Each number is 128 + 32 x the weight over its row's rms, rounded and kept within 0 to 255. Layers, rows and columns count from 0. The size above them is the row's rms in percent of the matrix's.

# layer 5 MLP down, 256x704, rms 0.139, rows 16-33, columns 352-527
size [102  94  99 103 100 105 105  94 106 100 106 100 103  95  95  96  95 100]
[[ 83 119 163 102 176 155 100 200 163 157 133 150 163 114 204 152 110 110 121 143 108 113 193 115 113  89 111 109 101 112 172 168 115 166  79 139  98 150 145 131 171 147 124 161 146 102 166 143 104 135 109 149 155  70  50 160  76 137 160 135 156 128 118 127 189 171 189  82 128 116 139  46 129  92  73 159 175 100  92 134  72 157 190 170 149  58 178 125 118 143 129  98  84 160  92 124 112  91 117 117 110 111 138 142 152 213 105 151 145 165 163 109 186 112 165 142 131 123  79 172 124  75 113 127 153 140  88 135 144 132 157 114  72 155 120 167 136 132 138 204 141 156  99 136 121 162 141 122 105 122 111 174 152 113 168 119 127 108 137 138 137 131 165 174 109 168 103 166  55 131  84 100 128  65  83 105]
 [120 128 130 106 130 148 118 122 112 156 148 159 159  80 152 137 145 114 117 151 155 122 113 165  64 151 104  82 182  82  74  87  90  39 156 164 150 143 129 185  98 143  93 136 130  69  94 143 124 151 141 111 113  70 175 164 176  77 134 134  88 102 110 135 125 151  95 155 132 109 123 128 129 155 127 208 109 104 148 179 116 126 161 166 158 157 149  97  83 104 148 105 120 100 163 129  83 137 156 149 135 124 132 140 132 109 118 150 133 177 125  97 128 121 112 113 116  82 116 110 183  96  64 162 137 138  68 124 118 139  88 151 173  95 138 117 172  63  64  81  79 130 133  82 124 112 121 161 125 134 113 137 186 115 161  89 130 152 147 151 136 191 131 162 148 140 129 148  75  85  70 192 197 141 188  81]
 [173 162  88 102 163 149 187  90 121 140 136  75 143 145 146 121 111 147 155 123 105 212 128 140 181 154  89 160 125 143 129 189 120 145 152  78 179 102  80 135 121 171 155 107 123 113 175  69 136 111 142  93 145 137 155 124 121 105 157 158 105  99 104 189 156 125 143 183 142 126  94 201 136 122 160 103 139 116 105 136 118 127  55 103 136 148 168 139  99 129  78  72 169 137 121 112 141 125 133 139 147 120 127 104 153 138  97  98 107 188 164 108  61 164 122 200 125 168 104 168  92 114  86 155 200  50  83 120 129 101 118 215 106 195  97 152  93  96 163  49 119 123 119  62 118 141  92 146  89  97 154  74 116 165 127 206 148  80 130 140 132  94 139  68  69 109 140 111 124 106 163 160 154 136 100 144]
 [ 64  99 131 117 192 145 107 160 179 119 192 118 130 187 187 104 135  73  81 122 174 159 147 144  91 111 132 112 117 139  58 131  93 144 198 156 166 138 101 203 162 128 125 165 157 106 110  86 151 131  85  92  72 132 153 100 142  82 116 101  73  66 134  76  86 184 161 170 157 131 136 152 137 139 120 169 131 133 207  68 143  83 124 158  87 156  93 140 165 153 129 141 191  96 155 110 148 134  90 144 111 120 138  80  92 145 129  71 130 107 181 108 133 105 155 126 157 183 180  83 103 150 188 153 124  78  92 133 119 138 166 141  56 128  80 150 151 150 117 123  73 180 135 195 107 100 114  68 141 119 109 183 107 199  93 129  86  68 153  89  93 161 159 149 145  61 161  86 166 165 132 110  98 113 132 108]
 [175  82 178 123 118  54 117  98 144 124 126 177 151 122 146  77 100 135 126 185 119 130 194 128 151  99 109 121 166 119 174 150  94  92 148 104 181 126 103  73 161 151 112 122 139 150  92 147  91 100 163 116 107 115 102 127 152 102 166 104  89 152 104 118 138 128 141 119 102 151 127 146 101 150 125 116  99 146 118 141  74 153 201 123 107 110 148  97 124  96 149 118 136 108 134 115  97 114 114 136 136 168 117 139 127  53  98 132  86  57  74 132 137 145 131 128 111  61 152 138 174  99 117 120 107  87 182 143 163 190 140 125 118 138 145 137 159 125 112  90 142  96 140 128 122 176 115 107 125 184 170 137  93  75 157 152 146  84  97 122 186  89  70 138 102 162 152 103 206 156 131 164 117 128  84  49]
 [132  84 128 121 118 107 127 124  78 125 103 143 127 122 159 154  72 140 112 123 104 159 116 143  98  55  88 129 101 151 175 205 119 119 163 111 142  51 155 132 130 161 126 120 111 124  89 142 149 132 167 120 131  97 145 114  94 120 138  87 168 153 146  90 175  96 118 125 165 184 145 124 122 139 141 175 113 113  58 187 109 129 148 153  90 161  62 163  71 126 161 149 147 117 130 101 147 180 115 165  59 168 146 133 148 102 107 137 120  95 103 119 124 150 126 169 111 129 154  96 165 159 102 156 153 166  73 114 207  53  75 136 161 150  79 186 140  79 102  90 141 133 116 173 145 126 171 128 117  86  58 100 110 119 153 154 159 140  74 127 126 156 118 118 117  96 123  86 116 149  92 113 137 163 139 201]
 [139 105 120 193 108 146 105  98 116 139  94 132 115 132 121 134 117 186 137  97 136  80 178 180 123 120 206 144 155 112 108 157 138 124 151 142 179 100 134 112 192 159 133 137 214 126  97 129 116 153 150 159 107 167 102 119 185 163 156 140  99 108 120 114 109 131 149 106 181 170 120 123 134 112 120 122 137  95 201 121 141 141 120 136 110 151 166 139  91 131 109  99 182 178  56 117 114 122 149 122 154 124 169 105 158 134 169 131 121 108  45 171  66 104 109 136 128 119 115 119 139 210  59 149 101 109 130 107  80 191 164 110 139  57 108  95 122 135 138 125 110 109 150 141 139 117 125 155 116 151 100 130  85 151 124  98 179 149 121 130 118 125 190 117 163 151 157 118 104 166  77  57  90 128 198  62]
 [ 89 109 110 156 132  92 157 172 155 104 149 128 121  74 138 106 165 113 124 105 189 110  73 138  95 118 217 166 144  64  80 139 122 153  83 134  91 151 163  90 103 132 117 116 132 146  93 115 110 146 141 155  87 132 110 122  88 218 177 107 158 152 163 106 189 127 142 153 117 170 126 103 146 183 112 149 111 122 133 102 164 158 157  71  92 147 128 125 140 184 175 104 150 104 213 162 147 110  90 120  81 144 127 147 144 162 138 106 163 129 115 176 105 117 115 113 145 106 212 148 148 148 163 139  74 159 137 122 154 164 165 109 109 167 135 159 130 119 118 162 175 129 115 154 130 157 119 159 129  73 131 157 173 153 128 129 100 133 163 104 100 117  96 161 115 101  76  79 159  94 120 109  84 154 184 118]
 [105 135 173  73 127 125 126 164 133  86 149 127 134 149 153 123 170  93 123 125  88 179  84 162 103 147 131 143 200 151 161 153 158 174 124  89  99 175 147  99 122 125 144 101 111 149 122 164 113  98 123 109 149 134  72 132 127 137 108 153 132 146 164 154 162 113 171 116 106 115 118  85 133  74 168 197  78 145 156  71 109 128 128 175 129 120 120 141  96  93 144 114 146  96 132 161 151 100 118 115 101  94 169 141 155 131 152 130 107 148 106 120 122 176 156 123  81 106  59 138 149  93  87 127 156 112 165 178 161 152 152 139 145 172 106 117 140 105 127 175 100 164 151 130 179 143 150 152 114  98 146 163 120 121 157 141 135 138 117 149  65 186 130  80 137 120 110  56 180 130  95 108  83  46 125 103]
 [125 114  87 136 127 136 156 140 126 134  82 113 112 133 129 107 144 187 140  62 102 147 116 138 136 168 141  97 126 163 127  74 100  92 139 132  75 141 146  48 125 111  93 128 111  89 203  77 110 140 149  78  54 175  33 110  95 123 120 137 141 159  88 107 189 104  99  98 173 152 108 189  77 188 108 135 153 133 173 137 118  98 128 117 150 123  92 106 101 179 183 138 150 166 134 139  97 157 148 184 212 164 140 151 112 102 138 103 126 116 116  93 191 140 144 143 123  79 114 105 145 122 188 170 170 147 125  95 127 124 125 202 128  82  87 199  93  66 107 116 135 106  99  95 146 152 161 122 153 115 141 137 170 118  68 186 147 128 156 107 138 114  77 190 150 143  88 136 113 159  76 136  72 162 143  84]
 [133 128  61 103 155 115  79 130 144 163 119 127 136 154 109 115 135  60 117 111  97 150  73 141  92 171 186 163 121  62 112 107 126 112  87 136  93 143 158  97 169 105  93 163  83  91 115 141 158  99 124 118 148 134 151 181 170 113 144  93 122 120 123 114 124 171 168 209 142 118 132 159  98 101 146 165 154  94 214 120 164 104 121 125 179 148 105  73 157  44 122 134 113 179 134 160 108 154 144 188 113 154 213 120 163 117 112 185 110 149 196 126 139 117 113 138 119 130 103 185 143 128 141 138 113  94 113 200 143  92 100 127 163 178 172 203  99 138 127 172 113  91  93 136 121 231 163 167 109  99  93  98 145 135 136  78  86 152 156 173 147 113 137 104 156 119  91 125 109 113 146 133 172 141 152  88]
 [ 75 168 152 143 138 149 177  93 101 173 180 134  66 123 133 159 184 102  97 204 110 134 125  93 108 185 139 133  82 111 129 118 122 126 152 115 175 138 140 112 138 121 122 124 149 168 159 136 153 144 162 192 134 132 131 101  62 128 173 100 108 133  83 103 136 142  85 167 115 150  96 174 117 129 128 155 155 104 129 165 152 178 144 112  63 150 143 141 112 166 158 147 131 133 133 144  86  52 109 139 101 138  84 112 131  71 186 138 121 113 122  88 130 166 113 122 125 135 117 159 143 138 122  94 114 169 145 135  73  64 108 193 136 152  97 151 106 100  58 117 130 125 145 183 114 170  92 122 153 139 108  77 121 143 114  99 170 121 172 171 150 133 166  77 154 140 130 151 111 166 156 155 118 118 152 137]
 [107 167 114  90 136 143  97  60 136 159  86 107 156 133  81 118 167 134  78  79 180 154  99  87 120 125 121  93  88  73 143 147 165 124  63 131 109 186 111 117  98  48  58 102 100 113 124 130  77 145 136 157 157 187 131  80  89 101 113 170 150 103 107 141 168 163 152 149 124 157 121 194 168 122 119 208 122 107  97 157  95 111 170 129 136 125 114  98 168 111 131  87  87 140 106 147 146 135 142 142 129 138  85  93  78 142  78   8 150 172 196 135 104 151 133 158 168 133 238 139 118 101 186 136 149  83 174  96 132 119 152  79  95 159 114 131 150 115  77 109 167  92 108 141 135 115  93 180 158  81 150 130  92  74 151 124 122 162 109 145  64 132 173 104 172 184 142  59 162  89 109 127 172 144 156 128]
 [139 168 140  84 123 171 141 157 124 148 114 121 109  83 102 124 139 166 150 139 130 155  80  87 125  94 178 154 100 122 115 122 193 109 149 186 121 124 171 186 163 155  59 170 185  99 170  92 133  84  84 141  78 118 129 145 150 119 132 153 118 103 108 116  95 143  89  92  91 150 125 128 113  97 125 151 105 124 146 197 141 196 125 138 110 103 164 108 105 153 133 155 104  90 110 112 117 145 118 135 103 137  57 121 129 125 165 138 123 140 146 139 143 180 136 107 140 147 150 137 108  66 155 135 101 132 116  86 114 121 138  94 187 125 161 142 154 145  99 136 129 163 121  89 133 155 110  88 123 108 160 138 136 150 154 115 111  87 129 108 155 103 132 156 150 143 137 144 100 110 122  83 132  97  53 105]
 [158 121 133  87  77 192 124 115 116 154 103 103 125 131 165 139 123  57 147 144 201  60 160 133 129 167 128 107 139 130 147 101 152 140  85 132 153 106 126 137 149 100  85  86 156 232  91 104  87 152 125 163 132 167 212 123 120 178  35 146 119 135 167  70 141 113 103 209 146  76 141 141  91 151 134  81 149  98 175 173 147  99 142 145 113  85  90 101 122 114 127 123  88 120 149 119  91 198 136 126 134 104 113 144 116 164 123 156 133  76  91 122 106  67 126 152  97 130 102 156 120 173 117 115 113 103 145 108  33 134 191 159 114  77 122 157 114 149  80 155 124 131 174 124 144 140 130 103 120 131 159 175 123 117 181 140 130  76 119 158 121  75 154  80 162  82 152 126 113  97  77 121 140 126 130 120]
 [141 123 138 110 161 163 102 105 137 103 178 146 134 104 141  49 142 147 123 138 142 138 106 149 103 126 125  98  89 120 161 142 129 124  87 132 159 144 106 114 124 115 149 109 167 106  69 189 117 116  77 137 115 137 151 164 152 148 117 146 121  76  83 131 158 133 155 121  89  80 143  61 123  68 150  65 137 125 173 104 107 152  92 161 110 133 172 122  53  87  89 173 141  71 166 178 103 168 137 157 175 139 149 156 130 140 145 128  94 135 141 144 122 124 119  82 108 179  77 133 159 119  76 138  78 116   6 129  83 138 124 139 100  90 206  92 173 176 118 104 155 159 171 156 171 168 152 114  79 146  84 165 191 167 107  91  27 120  70 163 110 120 189  95 100 122 151 149 159 146 143  94 159 130 143 159]
 [ 84 187 153 100 188 188 140 166 121 197 137  54  87 117  92 122 142 150  91 181  88  64 106  81 175 158 126 177 104 181 136 176 133 143 109  86 156 103 127 118 117 152  71 142  85 123  91 157 115 165 162 152 129 183 114 138 159 165 123 121 104 104 112 134  96 113  92  76 118 132 129 112 195 110 141  83  72 140 135 103 129 164 162 158  86  88 147 115 119 103 163 123 143 178 148 157 107 159 146 141 119 136  90 133 117 100 165 234  92 116 150 108  97  79 164 123  95  86  94 123 157 166 147  93 144 153 189 104 157 136 131 108 120  85 161 138 169 110 102 157 122 145 121 105 130 127 121 151 121 166 131 146 176 115 159  80 116  81 119 125 160 109 154 171 120  91 125 149  94 104 125 165 146 122 129 128]
 [179 160 145 124 121  87 135 137 179 145 104 121 141 136 107 137 103 117 117  59 116  86 173  82 120 113 122 142 108 145  94 151  88  99 110 125  86 141 121 112 117 110 144 131 150 103 129 173 127 153 155 134 197 188 119 144 132 156  67  53 154 144 110  73 154  96  84 151  97 121  71 198 160 126  88  96 142 132 123 127 150 150  89  95  50  97  89 113 130 136 136 129 141 155 141 133 112 115 220 146 134 104 114 138 163 108 147 158 178 135  99 129 138 121 107 140 132  60  80 157 183  56 143 124  89 104 123 101  40 108 145 182 153 133 127 111 150 134 131 106 145 181 182 156 109 149 116  95  95  78 145  80 127 141 143 164 112 107 101 131  92 157 174 171 175 123 209 162  94 210 151 133  61 153  89  98]]